config = dict(
    n_layer=9,
    n_head=4,
    positions='rope',
    attn_scale=0.125,
    init='trunc',
    warmup_steps=200,
    decay_shape='square',
    doc_mask=True,
)
Each number is 50 + 15 x the weight over its row's rms, rounded and kept within 0 to 99. Layers, rows and columns count from 0. The size before them is the row's rms in percent of the matrix's.

# k: layer 4 attention key, 256x256, rms 0.0605, rows 222-234, columns 0-127
# q: layer 4 attention query, 256x256, rms 0.059, rows 223-234, columns 0-127
k222 099:59 52 59 72 66 40 00 51 63 47 60 29 84 45 41 42 53 44 49 32 55 58 38 35 45 52 66 69 25 45 66 66 61 58 57 33 36 72 47 44 42 50 81 26 33 71 34 67 44 49 74 39 69 57 61 75 52 42 88 37 78 42 65 38 54 36 50 94 37 69 41 29 49 38 38 80 60 60 65 59 32 53 58 44 43 32 66 52 69 33 47 47 34 35 58 69 43 59 46 50 58 66 62 42 49 45 45 42 51 55 34 70 40 32 49 51 45 66 72 50 44 49 71 58 51 54 49 59
q223 089:49 82 81 74 73 61 39 65 61 18 39 65 68 51 40 35 51 59 35 52 35 35 67 51 39 49 65 74 53 58 34 32 65 41 38 57 53 65 28 41 70 45 50 44 54 55 44 57 36 58 80 61 58 60 73 34 34 48 50 23 43 37 58 41 76 28 56 51 22 40 57 55 64 63 65 60 70 44 57 52 65 38 49 75 46 39 16 34 81 31 71 40 38 38 59 36 54 54 56 48 57 38 50 49 34 30 58 64 32 59 40 50 50 46 38 59 57 71 72 28 26 38 30 54 48 34 53 63
k223 087:58 48 82 84 41 45 52 44 41 55 15 48 61 40 44 26 62 45 61 46 46 65 67 38 63 41 44 64 68 40 39 40 64 55 21 66 64 61 15 55 62 48 41 27 18 66 24 54 56 52 68 37 35 74 51 60 49 46 37 67 76 31 36 32 65 23 56 45 65 31 57 60 45 55 58 33 50 56 47 36 27 33 61 70 35 49 36 57 59 60 60 39 45 55 42 27 35 70 59 27 65 51 34 72 60 62 79 62 51 21 26 58 30 33 54 63 48 63 25 46 17 53 19 46 22 76 43 38
q224 097:52 45 42 27 50 42 61 55 27 33 23 82 46 52 75 58 55 27 56 39 66 52 35 55 47 38 71 65 34 78 23 72 33 71 60 53 37 90 65 38 91 43 54 40 43 58 85 39 50 56 46 57 35 68 48 63 38 64 40 37 22 43 71 34 70 40 79 58 55 73 24 65 62 57 63 36 34 40 58 48 36 42 40 39 63 42 43 34 52 63 58 57 71 66 74 18 75 42 57 74 60 62 51 59 35 64 77 37 40 51 48 46 51 40 50 73 60 55 37 63 60 21 46 77 47 14 46 35
k224 090:59 47 35 36 55 34 13 24 49 51 23 67 42 46 69 52 72 24 38 61 50 42 34 61 51 62 51 45 45 48 66 53 27 14 53 75 33 35 43 00 42 44 60 68 50 62 56 48 59 39 60 46 42 60 41 44 67 39 63 60 45 79 60 44 59 26 56 58 66 41 46 76 58 49 63 58 50 58 49 26 36 45 60 31 39 64 67 36 39 66 63 50 52 43 66 55 52 28 48 71 27 56 38 60 45 59 57 50 29 54 57 59 43 54 51 66 84 64 39 53 40 61 59 36 31 57 48 43
q225 096:57 42 53 44 37 36 63 39 51 58 53 17 48 35 54 42 61 28 46 39 52 13 31 61 46 45 88 59 38 95 62 64 40 30 55 61 37 42 28 42 86 39 42 46 40 42 67 46 49 49 57 60 43 54 57 78 66 51 20 62 46 37 54 68 41 58 60 72 47 57 58 49 39 49 60 65 39 69 55 58 36 56 41 61 40 42 43 57 37 43 35 48 25 49 44 31 36 70 48 65 38 61 51 58 32 68 43 32 58 50 66 65 35 56 65 29 51 46 43 51 38 49 73 49 71 49 59 37
k225 099:86 47 39 12 46 16 63 64 65 64 60 31 66 36 49 40 51 43 55 62 48 54 70 49 21 49 46 38 45 50 40 34 50 43 58 71 60 38 31 44 43 29 52 65 46 77 62 28 39 19 53 31 56 74 24 69 41 34 71 61 66 47 45 51 55 45 50 45 53 78 37 54 53 32 54 59 65 60 39 41 66 51 28 37 35 42 46 57 30 27 53 62 61 70 28 14 57 41 35 31 60 46 38 09 57 31 36 15 38 53 74 54 44 58 60 48 48 62 44 59 55 72 71 65 25 38 42 17
q226 102:70 63 49 17 36 33 61 57 32 37 17 59 26 59 49 51 26 51 35 33 57 55 75 40 54 51 39 42 34 81 44 57 84 50 50 49 64 38 44 28 48 80 55 87 48 79 64 68 56 76 43 32 60 63 48 46 69 32 45 62 50 44 56 38 38 28 44 46 53 21 41 71 46 58 47 77 42 39 51 25 65 50 69 58 59 42 66 56 60 52 56 49 40 38 44 47 54 36 16 57 61 53 36 39 22 48 40 61 54 25 26 41 38 62 53 78 47 45 41 43 46 66 33 29 50 66 69 43
k226 098:36 60 40 62 13 72 62 51 58 61 55 64 47 36 64 48 49 77 58 26 54 69 55 42 61 32 50 56 49 57 57 51 56 31 59 57 34 64 52 29 49 74 63 56 63 65 68 54 51 52 72 58 39 52 63 47 56 40 76 66 74 43 69 47 30 34 75 41 77 45 54 60 63 21 56 37 52 34 43 46 53 67 21 51 36 57 41 66 33 61 58 54 92 36 37 38 46 73 38 51 36 57 28 70 33 48 64 51 45 37 17 40 50 47 64 41 58 54 56 17 21 48 64 56 42 58 65 48
q227 090:59 40 49 42 28 46 47 58 37 34 51 56 51 44 46 92 53 35 64 61 30 66 71 69 89 33 61 58 46 52 56 36 61 42 66 83 31 81 54 44 63 48 49 20 54 21 76 48 65 40 54 60 52 73 35 38 59 40 48 55 45 66 46 58 79 46 46 30 37 67 59 43 70 45 51 36 46 79 49 35 59 49 29 40 59 41 60 59 54 67 61 40 40 08 61 60 57 42 47 66 37 53 27 40 35 73 37 41 48 64 78 36 36 67 59 43 36 51 84 63 51 39 69 79 68 49 48 50
k227 090:42 28 41 43 67 34 73 23 69 47 55 54 32 54 33 60 74 20 53 62 32 50 62 46 85 63 53 72 38 61 87 24 46 33 46 34 43 48 70 34 33 70 29 40 70 34 27 31 27 22 60 36 83 55 71 41 45 41 68 68 40 35 70 57 46 47 38 42 68 60 45 49 62 53 48 54 61 58 54 24 45 62 58 54 45 58 38 54 48 46 34 56 78 19 36 75 54 61 47 49 39 38 56 53 61 51 70 39 50 64 36 71 48 62 56 42 42 86 68 63 54 87 77 23 43 38 56 49
q228 099:53 40 82 59 42 29 49 76 41 41 43 61 44 41 53 39 35 56 82 50 79 28 61 31 61 38 34 31 35 58 57 55 44 50 52 55 37 39 49 38 36 50 65 42 59 40 56 48 50 73 47 37 65 69 47 61 64 13 61 32 44 25 61 46 67 45 58 54 54 56 43 86 54 57 35 51 49 55 58 44 34 47 32 86 52 22 42 46 32 44 63 58 26 54 42 67 47 63 46 76 66 32 45 57 78 54 76 49 38 71 51 58 75 64 56 21 37 52 71 76 36 59 81 34 69 49 66 46
k228 094:45 39 46 38 35 53 57 78 44 63 31 51 39 46 36 37 55 58 66 39 55 43 51 46 67 12 59 59 35 49 38 55 68 40 62 50 31 24 62 20 25 65 59 63 79 72 15 57 55 49 60 59 66 79 56 60 33 32 31 56 17 42 52 50 59 48 52 69 19 41 54 72 58 67 37 44 64 72 57 34 28 75 32 51 51 29 40 40 57 32 28 55 49 39 31 70 28 48 36 63 49 54 23 56 66 50 55 62 73 42 54 84 52 75 28 43 08 68 49 33 43 62 51 46 62 46 88 52
q229 101:49 69 67 35 51 46 48 47 48 52 62 70 18 68 74 64 48 53 70 45 77 41 39 31 77 57 38 45 59 54 36 44 64 47 19 63 80 30 64 55 69 80 70 43 44 26 64 44 36 68 38 28 31 90 47 48 49 55 43 34 73 91 59 56 49 41 50 51 58 66 52 40 28 62 29 57 58 46 47 36 44 40 38 58 39 74 50 63 57 73 25 50 44 37 49 50 45 55 48 52 53 43 67 42 29 57 40 49 63 61 48 24 75 45 45 56 49 43 78 23 54 80 51 47 50 43 40 44
k229 097:54 35 46 71 49 63 55 40 55 81 68 91 41 57 65 66 43 57 51 55 40 37 50 35 67 34 59 60 54 49 50 67 31 38 55 83 62 55 69 50 56 46 67 30 34 59 41 45 79 52 38 51 23 36 32 47 38 43 74 53 60 41 40 60 65 75 53 40 66 41 65 33 35 34 49 51 57 73 48 30 60 45 30 17 64 35 24 60 66 45 56 67 66 47 32 43 37 35 64 48 46 48 50 31 83 40 34 33 54 47 37 66 51 45 55 46 46 49 39 45 25 72 62 29 47 50 30 51
q230 102:16 52 42 54 60 53 73 40 63 27 63 49 85 58 64 84 58 12 75 45 46 47 59 41 36 33 53 39 50 59 50 47 62 54 42 21 54 73 57 81 44 31 30 35 51 32 52 00 36 58 80 47 49 65 59 58 70 83 39 58 61 43 43 61 23 56 41 36 41 49 48 61 55 41 80 65 54 53 85 49 35 63 33 55 20 60 32 60 25 78 62 54 71 52 57 65 68 50 87 66 54 55 31 64 47 61 65 72 39 60 57 52 39 59 48 54 60 38 31 60 33 65 54 58 51 40 42 59
k230 101:55 61 58 21 46 59 65 55 55 44 68 37 77 34 46 54 32 69 52 57 54 61 37 33 46 57 55 66 50 27 48 34 46 39 42 78 53 47 69 36 31 50 57 52 58 46 37 48 45 71 50 48 82 58 38 46 44 54 53 53 46 37 14 18 27 28 34 67 37 40 22 53 57 52 53 43 26 52 61 57 38 70 53 53 37 44 57 21 35 73 32 40 64 51 72 74 58 55 56 47 61 12 45 30 69 59 78 46 25 38 38 31 40 58 73 53 62 56 23 71 51 76 34 56 50 27 27 48
q231 099:63 30 50 56 64 36 48 81 49 57 64 46 35 54 40 42 15 63 48 32 76 39 50 35 50 46 73 78 52 64 61 26 32 56 47 36 60 22 36 49 53 44 74 38 77 31 41 51 51 33 33 50 43 53 61 56 25 41 19 54 47 42 55 56 40 39 55 67 59 56 44 58 65 63 56 87 73 56 68 48 43 58 61 50 55 65 24 22 54 81 67 77 71 64 61 39 40 36 70 48 38 51 36 39 68 25 44 34 52 50 54 55 62 52 32 48 57 47 71 47 62 42 24 34 65 56 50 61
k231 094:48 53 66 43 71 50 47 92 52 36 34 64 20 56 30 54 21 77 41 38 78 67 55 73 54 69 46 70 76 65 27 64 69 45 63 10 50 64 23 42 64 37 55 60 80 40 19 08 77 44 60 45 47 24 35 40 58 57 42 74 69 24 61 49 60 52 45 39 65 61 69 39 11 64 17 61 72 52 58 45 48 63 40 49 59 60 38 39 42 53 62 70 57 41 41 41 65 42 44 23 47 59 11 59 61 34 69 68 54 33 43 38 44 57 62 39 60 48 56 40 64 51 34 30 40 65 35 29
q232 103:67 36 53 61 65 43 66 18 35 49 84 37 24 30 41 60 63 47 41 59 29 63 24 18 44 47 71 42 27 62 31 53 33 37 50 29 36 75 37 41 50 48 24 63 58 61 60 55 46 47 54 24 74 41 56 42 32 57 44 18 62 26 68 54 52 63 47 54 52 46 42 46 43 30 37 15 49 67 34 51 56 60 68 49 43 57 63 45 39 41 33 47 68 47 55 35 70 45 44 27 26 36 39 48 51 51 42 31 62 59 60 47 74 42 48 29 28 53 46 66 51 75 52 73 69 58 52 29
k232 091:58 56 79 36 32 53 56 52 42 55 51 32 52 55 61 59 63 62 41 90 43 49 45 26 02 33 48 35 57 66 52 62 35 56 69 30 53 51 46 37 51 48 31 61 37 48 88 45 62 37 67 53 68 59 42 49 24 50 54 53 36 54 81 80 43 62 46 46 50 42 28 42 45 60 62 68 51 48 78 25 86 35 48 76 49 54 73 49 44 48 23 44 50 62 32 50 81 20 69 56 57 44 45 43 62 61 28 51 77 45 60 36 52 43 60 31 84 89 51 68 56 48 51 54 69 65 30 51
q233 096:47 62 52 49 77 24 55 57 38 42 83 78 57 48 56 50 80 39 48 65 56 61 48 27 30 52 78 53 84 55 47 44 69 51 33 62 25 55 58 34 57 66 46 40 27 53 71 59 49 31 54 49 45 72 53 55 49 32 26 15 74 58 43 64 20 48 76 90 60 50 53 42 30 60 56 22 61 20 55 26 37 59 63 60 60 68 53 32 35 37 39 56 66 50 42 46 47 60 24 69 43 41 61 59 63 55 45 38 27 45 57 60 65 63 57 49 38 45 68 30 43 30 48 52 35 58 38 31
k233 091:37 42 45 58 72 20 66 55 64 38 50 46 23 41 52 33 46 34 55 66 39 68 46 42 57 38 61 82 61 52 52 69 37 46 47 41 37 44 71 65 40 41 55 39 41 60 33 32 48 36 78 67 57 60 57 55 31 18 42 55 58 57 53 58 70 45 65 49 53 48 43 61 25 45 25 51 64 40 65 59 56 77 56 51 78 64 60 34 64 44 59 61 31 53 62 44 52 39 51 51 62 33 40 22 71 50 35 42 48 43 26 41 60 62 40 42 87 43 53 46 46 38 63 58 65 56 50 49
q234 102:31 36 34 78 70 48 60 50 64 42 59 53 53 24 34 44 51 30 28 35 49 82 38 62 53 59 63 64 43 55 39 60 50 48 48 29 48 48 30 64 15 56 18 51 52 53 51 45 31 53 19 63 63 66 60 67 44 79 69 35 46 53 47 45 36 58 57 47 45 54 08 78 48 74 79 36 75 44 43 64 57 52 84 47 41 38 56 36 34 55 51 59 54 80 46 27 53 50 42 68 32 71 60 18 57 50 39 55 56 38 48 53 45 31 33 34 42 58 90 55 58 53 45 38 63 74 44 43
k234 099:61 77 59 35 60 19 73 65 34 60 57 54 43 65 61 39 21 49 33 46 47 62 52 47 23 52 62 44 37 68 52 28 37 38 48 59 52 81 65 63 38 34 34 39 50 40 54 37 24 48 58 72 64 62 52 49 53 69 44 57 55 62 48 34 63 39 53 77 63 41 27 81 33 72 73 43 58 34 63 40 71 38 74 36 40 45 65 69 44 35 46 82 42 27 61 50 58 67 72 30 62 48 53 50 61 55 49 37 66 70 58 55 60 55 54 39 58 60 70 81 74 42 45 40 60 42 41 32